{"n_layer": 22, "d_model": 256, "n_head": 2, "n_kv_head": 2, "head_dim": 128, "d_mlp": 768, "vocab_size": 4096, "activation": "gelu", "norm": "layernorm", "norm_place": "pre", "norm_eps": 1e-05, "positions": "rope", "rope_base": 10000.0, "rope_fraction": 0.25, "qk_norm": false, "attn_scale": 0.0884, "bias": "all", "tie_embeddings": false, "parallel_block": true, "init": "normal", "init_std_qkv": 0.0276, "init_std_o": 0.0, "init_std_up": 0.0276, "init_std_down": 0.0, "optimizer": "adam_atan2", "lr": 0.000671, "lr_mult_qkv": 0.4, "beta1": 0.9, "beta2": 0.99, "lr_head": 0.00339, "grad_clip": 1.0, "warmup_steps": 586, "schedule": "wsd", "decay_fraction": 0.455, "decay_shape": "linear", "final_lr_fraction": 0.05, "batch_tokens": [16384, 32768, 65536], "seq_len": 512, "doc_mask": true, "train_tokens": 284800000, "steps": 8653, "dataset": "wikipedia_en"}
Each number is 50 + 15 x the weight over the matrix's rms, rounded and kept within 0 to 99. Layers, rows and columns count from 0.

# layer 9 MLP up, 768x256, rms 0.0685, rows 0-50, columns 128-191
42 47 54 24 47 61 56 36 52 60 71 18 48 50 72 09 43 52 40 56 54 55 47 59 70 40 23 22 36 40 40 52 46 33 50 44 40 37 44 00 43 71 50 49 45 32 45 44 56 39 78 56 52 73 46 45 20 51 33 35 61 53 52 57
58 32 36 33 26 56 30 66 61 52 60 45 24 47 77 65 57 43 51 47 53 20 59 44 62 50 43 43 51 39 52 52 57 55 47 16 64 67 47 52 69 63 52 32 28 56 46 43 65 52 48 22 47 65 45 48 71 48 59 74 33 60 56 50
34 31 48 31 47 54 32 49 55 38 51 44 67 49 50 12 53 70 50 65 46 54 37 38 47 37 44 37 44 70 50 57 70 59 49 72 38 50 38 64 39 35 54 38 53 60 62 58 35 60 39 50 38 76 62 61 39 56 35 32 58 28 40 55
33 44 30 21 45 37 41 34 42 32 57 38 68 56 39 46 57 50 34 60 47 36 48 42 75 57 24 59 67 53 42 57 36 49 30 44 59 50 34 33 54 85 25 53 27 46 64 19 05 26 47 46 59 80 74 70 59 61 53 47 47 37 39 57
40 33 48 39 50 36 34 63 54 62 30 35 45 37 55 52 19 72 49 52 57 95 58 56 54 59 46 33 42 28 36 61 75 46 42 54 52 45 32 44 57 29 47 55 54 37 15 28 39 42 62 28 44 71 58 31 49 80 28 36 59 55 57 41
30 16 45 45 37 48 36 55 69 52 65 40 46 33 61 48 39 75 63 83 35 38 47 66 40 64 38 37 43 55 58 42 53 55 76 41 51 64 32 62 44 56 32 62 90 44 60 53 39 58 47 53 62 41 51 55 76 51 67 57 51 40 55 47
73 42 31 54 43 29 48 40 36 60 45 44 49 29 69 24 54 59 35 60 50 51 56 67 46 44 52 58 58 53 37 73 63 34 88 54 22 54 28 40 31 47 58 10 51 69 41 54 23 54 11 50 44 40 60 54 33 46 69 48 49 41 53 51
26 76 22 40 45 64 55 22 29 70 57 25 41 52 29 36 62 46 53 57 54 45 37 57 39 44 42 45 76 79 47 58 63 38 38 56 66 77 62 74 61 64 51 58 36 36 54 37 43 58 13 31 46 56 45 44 63 34 55 35 37 50 74 64
64 48 37 65 84 36 38 33 70 35 64 34 28 65 38 42 50 64 51 83 32 54 44 14 54 38 50 38 42 69 65 54 72 38 41 82 58 44 71 53 54 37 30 47 33 69 46 37 47 56 44 68 40 52 45 66 40 81 58 29 44 52 99 51
34 29 32 44 21 49 69 58 59 62 60 55 25 34 46 32 26 71 28 50 48 37 71 39 45 73 38 50 71 30 48 58 35 36 71 45 51 47 74 48 51 69 54 49 67 33 47 40 44 41 71 14 59 51 46 28 46 64 52 41 38 49 53 33
46 26 68 33 52 63 61 65 35 33 47 57 59 23 89 55 43 74 56 58 41 48 53 61 41 39 39 21 33 53 50 63 46 49 58 44 56 60 48 59 29 41 51 48 65 49 50 40 35 61 63 26 39 75 54 67 39 61 57 49 61 61 52 28
34 55 45 59 23 32 59 22 35 36 50 34 60 55 47 51 33 56 37 53 62 59 29 39 49 56 45 37 48 52 36 37 52 47 45 20 56 44 26 71 54 51 22 26 37 55 46 57 43 55 34 65 50 46 36 68 33 40 76 48 43 57 53 53
32 30 39 30 35 82 13 34 60 56 66 40 33 39 57 62 72 49 69 44 47 24 52 43 59 57 44 32 49 59 51 60 60 64 53 48 61 46 48 47 33 57 70 40 39 45 64 22 45 68 24 41 35 50 51 48 53 50 19 78 43 59 59 53
46 29 46 30 35 79 42 31 50 48 47 55 46 58 59 31 67 35 44 64 47 53 52 38 68 40 22 49 46 46 69 51 50 30 48 82 32 70 62 44 22 48 45 56 51 39 55 58 54 68 55 67 35 51 43 60 38 72 49 61 60 54 51 31
25 43 39 35 39 33 35 22 56 66 40 37 53 73 77 09 52 50 34 69 72 46 65 36 50 24 45 95 46 68 36 58 54 45 53 57 50 55 43 51 38 57 46 43 42 52 50 66 48 49 46 42 54 44 50 56 42 51 65 58 47 24 50 39
00 49 38 42 32 51 30 60 38 59 16 25 60 56 61 40 44 67 69 58 42 62 30 53 49 58 47 52 53 52 38 62 81 40 73 43 53 55 37 57 84 61 62 38 58 26 47 49 62 32 76 49 45 48 35 38 55 77 55 44 51 73 89 56
42 61 48 40 54 47 65 47 49 50 72 43 52 62 41 12 74 40 48 38 80 59 61 63 45 35 36 43 30 68 54 51 18 44 50 54 51 62 27 47 44 77 58 50 21 46 67 83 53 45 83 51 65 53 48 54 38 53 60 37 32 45 50 44
54 51 48 24 42 50 48 26 88 61 49 40 44 72 53 38 36 42 44 70 50 54 15 49 65 33 27 40 65 60 33 55 64 28 51 40 41 60 74 56 39 58 41 55 46 48 47 56 44 19 43 28 50 36 58 49 54 63 47 49 43 46 72 69
12 42 36 20 27 39 65 47 72 42 55 26 12 50 56 62 40 54 44 64 46 17 65 13 71 32 53 49 40 51 44 59 40 35 41 35 99 46 80 89 44 54 08 49 41 38 35 59 40 24 34 29 34 70 41 42 34 52 45 14 50 54 68 54
42 45 56 53 31 51 56 51 48 51 59 51 53 77 56 24 54 63 50 74 36 62 60 45 35 31 26 40 35 59 49 61 56 40 43 15 38 83 37 45 50 46 37 47 63 61 99 71 51 67 56 24 72 48 54 69 58 57 51 54 58 61 33 23
17 50 37 53 59 41 25 41 69 65 53 34 86 64 47 24 48 37 64 55 35 51 41 37 47 44 30 58 49 76 36 64 76 39 56 34 40 46 39 74 51 57 61 48 58 49 55 65 72 28 50 42 78 67 73 39 35 54 54 25 44 26 49 58
39 27 34 34 26 43 61 31 30 60 23 40 56 50 35 50 46 65 55 76 37 22 70 73 47 55 38 59 60 36 41 51 68 30 16 14 61 68 68 53 47 86 46 42 52 38 47 45 53 44 60 26 46 67 68 31 43 59 30 61 24 39 79 26
49 73 55 25 51 42 51 36 58 35 35 16 53 57 62 60 52 60 32 82 51 24 32 36 50 37 30 39 33 41 45 34 62 22 44 57 64 60 28 55 00 56 63 22 50 29 55 54 37 63 64 54 57 57 76 00 63 50 19 61 52 52 83 50
23 53 43 31 46 10 43 70 45 52 33 54 47 65 49 48 27 26 50 52 60 46 65 34 57 48 28 38 44 48 45 54 57 43 42 59 49 49 55 69 21 39 24 49 54 40 43 42 49 67 44 39 67 33 64 39 57 63 56 33 23 51 41 24
50 46 45 34 32 30 47 51 34 48 38 60 22 53 42 56 33 51 30 70 57 57 55 42 53 42 28 54 42 72 50 53 56 39 45 73 51 37 50 44 59 80 25 54 34 68 52 53 52 52 57 13 54 41 48 31 49 73 26 33 25 77 40 51
37 31 38 34 36 44 33 01 56 54 16 43 34 46 85 78 36 56 42 75 60 61 50 45 44 47 45 18 30 58 37 86 53 11 59 51 66 91 50 52 30 50 34 46 52 56 35 43 28 38 39 38 49 25 84 61 71 67 30 54 46 23 64 34
59 50 34 45 43 34 40 35 54 59 61 37 51 62 32 41 45 47 52 55 41 55 41 43 84 39 45 43 28 49 42 51 40 40 49 40 64 62 39 48 38 58 48 49 28 42 64 43 30 26 48 49 70 45 54 51 63 84 33 42 38 66 38 44
30 36 13 56 46 66 42 51 61 38 72 37 54 54 60 13 57 49 41 63 43 44 60 40 52 27 33 51 32 27 44 60 35 32 44 65 57 60 75 40 42 72 65 23 33 44 29 46 34 72 30 59 69 32 38 46 54 61 69 35 17 57 74 41
27 39 37 40 33 33 50 53 60 58 43 42 60 29 38 52 49 44 43 69 59 29 53 43 43 49 36 53 46 49 58 73 62 35 49 55 49 58 53 38 60 54 48 58 40 45 64 44 41 31 57 38 45 65 62 41 41 59 25 55 36 52 62 55
47 48 40 62 33 73 41 37 77 48 42 55 41 54 80 38 30 44 48 51 37 52 58 35 14 73 44 46 45 42 63 39 53 55 64 64 57 84 25 21 50 36 63 44 48 47 97 64 53 38 63 25 13 47 47 41 31 61 52 26 30 46 41 58
58 37 55 51 61 55 25 30 58 66 46 67 52 52 66 37 51 69 17 70 38 43 72 40 34 33 50 92 28 85 70 49 74 59 67 32 89 60 77 39 39 49 30 38 30 65 43 66 58 31 63 55 20 33 63 43 60 32 50 66 50 38 46 56
63 78 25 55 24 28 65 63 73 66 48 38 72 35 60 50 41 76 46 82 65 67 48 24 52 59 39 49 44 30 61 51 56 50 68 64 26 65 42 16 65 87 56 42 74 63 56 41 30 57 49 45 50 40 45 29 23 65 23 38 46 46 53 40
45 34 35 67 32 68 50 40 80 34 23 38 54 43 56 86 26 41 41 41 45 27 46 50 43 58 17 28 55 42 53 49 74 47 39 49 73 61 73 54 42 61 29 56 58 37 38 50 32 49 63 41 72 35 49 50 66 34 67 77 44 44 62 18
36 40 53 61 30 74 32 59 37 63 68 49 46 36 53 31 54 61 32 55 49 37 16 44 31 47 39 13 54 27 37 57 55 52 55 42 45 66 65 13 57 38 55 49 20 40 54 78 29 60 66 45 47 53 43 40 46 70 56 59 19 69 37 31
43 56 51 50 18 52 63 56 50 55 54 45 34 42 42 43 70 57 22 44 45 31 52 65 80 65 31 48 40 51 64 44 27 28 33 41 62 47 58 59 43 46 57 50 44 34 46 72 63 45 57 42 58 51 56 24 51 62 39 79 39 66 85 10
56 33 42 61 25 40 37 54 75 24 37 11 48 74 20 48 52 59 45 52 18 42 40 44 62 45 28 52 48 50 36 62 74 56 41 41 63 50 55 37 38 38 43 52 16 58 44 52 45 46 61 44 40 43 36 56 38 61 57 87 48 74 54 37
44 52 27 42 25 90 21 16 46 80 47 42 35 50 72 69 41 50 42 67 57 27 52 20 49 31 33 29 50 47 51 50 66 43 45 71 77 79 62 60 36 66 23 55 60 59 47 07 47 45 19 50 54 35 60 62 52 45 31 42 15 37 67 39
47 57 34 36 62 34 41 49 51 58 35 54 50 40 57 34 59 42 48 56 66 49 33 62 68 46 29 38 59 50 50 67 61 34 27 57 47 47 51 59 36 66 38 43 53 44 54 40 39 29 59 38 48 56 81 55 50 58 36 34 40 57 56 49
51 14 52 68 14 42 59 55 52 63 54 35 29 42 64 35 15 48 39 53 82 56 69 72 45 58 20 60 29 48 48 49 33 41 72 15 71 40 59 33 57 74 53 65 54 33 48 34 40 52 58 19 57 41 32 31 49 62 37 62 15 59 70 38
41 65 23 53 41 27 38 51 65 51 50 54 55 52 34 36 65 53 62 34 46 41 46 21 54 66 52 52 36 33 45 56 68 45 52 58 40 41 72 68 65 44 53 33 47 99 35 38 49 49 31 54 61 51 55 69 69 53 62 40 50 16 46 53
58 53 52 52 16 20 39 35 56 65 49 32 60 55 52 20 59 33 51 55 36 47 48 62 81 37 49 66 38 65 54 51 57 40 48 16 38 68 48 51 36 59 63 24 46 54 56 45 47 41 29 67 44 65 46 45 59 49 49 42 43 37 69 42
53 37 35 56 30 30 52 52 75 51 12 48 39 32 50 67 74 52 22 78 48 65 62 28 70 31 47 58 56 52 49 99 61 36 37 78 53 72 62 36 44 56 55 32 34 46 48 40 42 22 45 36 41 53 69 21 27 76 42 36 55 54 61 41
48 34 32 41 11 47 27 34 45 85 35 43 54 50 62 40 37 37 60 72 68 44 63 44 43 35 40 84 53 69 67 44 44 55 41 29 69 45 48 54 49 62 52 49 50 53 37 43 72 36 57 56 53 41 42 50 43 43 30 65 41 52 68 34
43 43 46 43 47 33 49 56 60 33 21 29 43 35 48 68 34 47 29 43 50 50 43 42 73 56 64 40 53 66 42 60 80 52 29 36 63 43 55 26 56 56 29 41 60 30 67 49 42 42 49 35 49 70 75 21 49 63 53 55 41 63 58 42
27 43 30 61 52 22 60 52 57 45 61 55 43 39 45 07 30 74 54 65 32 66 53 30 49 25 42 59 29 51 60 51 51 50 68 47 40 62 42 46 58 58 52 55 62 37 69 46 64 73 36 28 40 53 44 35 31 62 16 38 41 66 56 48
49 68 49 48 10 61 60 48 58 29 40 52 31 42 57 48 60 24 58 57 53 25 39 63 25 68 41 50 42 46 63 36 46 42 47 72 61 31 36 50 54 32 31 61 62 42 52 72 52 48 57 49 38 61 41 56 54 59 36 37 39 61 63 31
28 36 33 27 49 54 39 50 61 42 39 43 57 55 34 40 39 56 33 81 28 52 54 49 52 54 45 68 59 62 50 68 72 24 13 61 57 69 42 42 42 46 32 46 59 60 51 44 59 65 46 50 51 60 63 49 45 80 60 61 38 53 60 59
36 49 35 23 60 34 24 39 40 50 25 17 66 49 55 68 47 51 57 52 53 57 68 35 36 55 49 34 66 53 48 50 40 51 63 37 45 51 45 47 36 75 56 38 59 58 39 63 48 44 61 58 52 65 52 54 41 69 28 57 43 29 66 33
55 66 35 52 22 46 40 35 65 64 53 40 35 50 47 43 54 35 55 40 37 40 38 47 50 45 59 55 49 48 37 71 63 62 16 73 98 53 75 54 59 63 51 30 47 41 31 30 32 49 38 44 64 58 46 69 43 53 45 10 39 59 50 56
46 57 42 59 16 30 32 42 59 53 24 26 13 74 40 52 78 62 58 57 59 41 65 31 79 47 47 42 49 43 61 40 56 27 38 37 59 41 51 34 39 95 48 40 46 40 43 49 35 29 76 33 71 58 82 30 30 53 37 52 30 44 78 46
52 51 22 53 41 70 62 14 53 64 46 62 39 63 75 28 81 45 51 60 24 22 43 65 36 42 41 60 54 38 44 39 34 25 66 54 57 49 32 67 54 60 39 17 60 59 58 54 54 49 44 59 44 43 55 43 57 59 54 68 54 46 46 63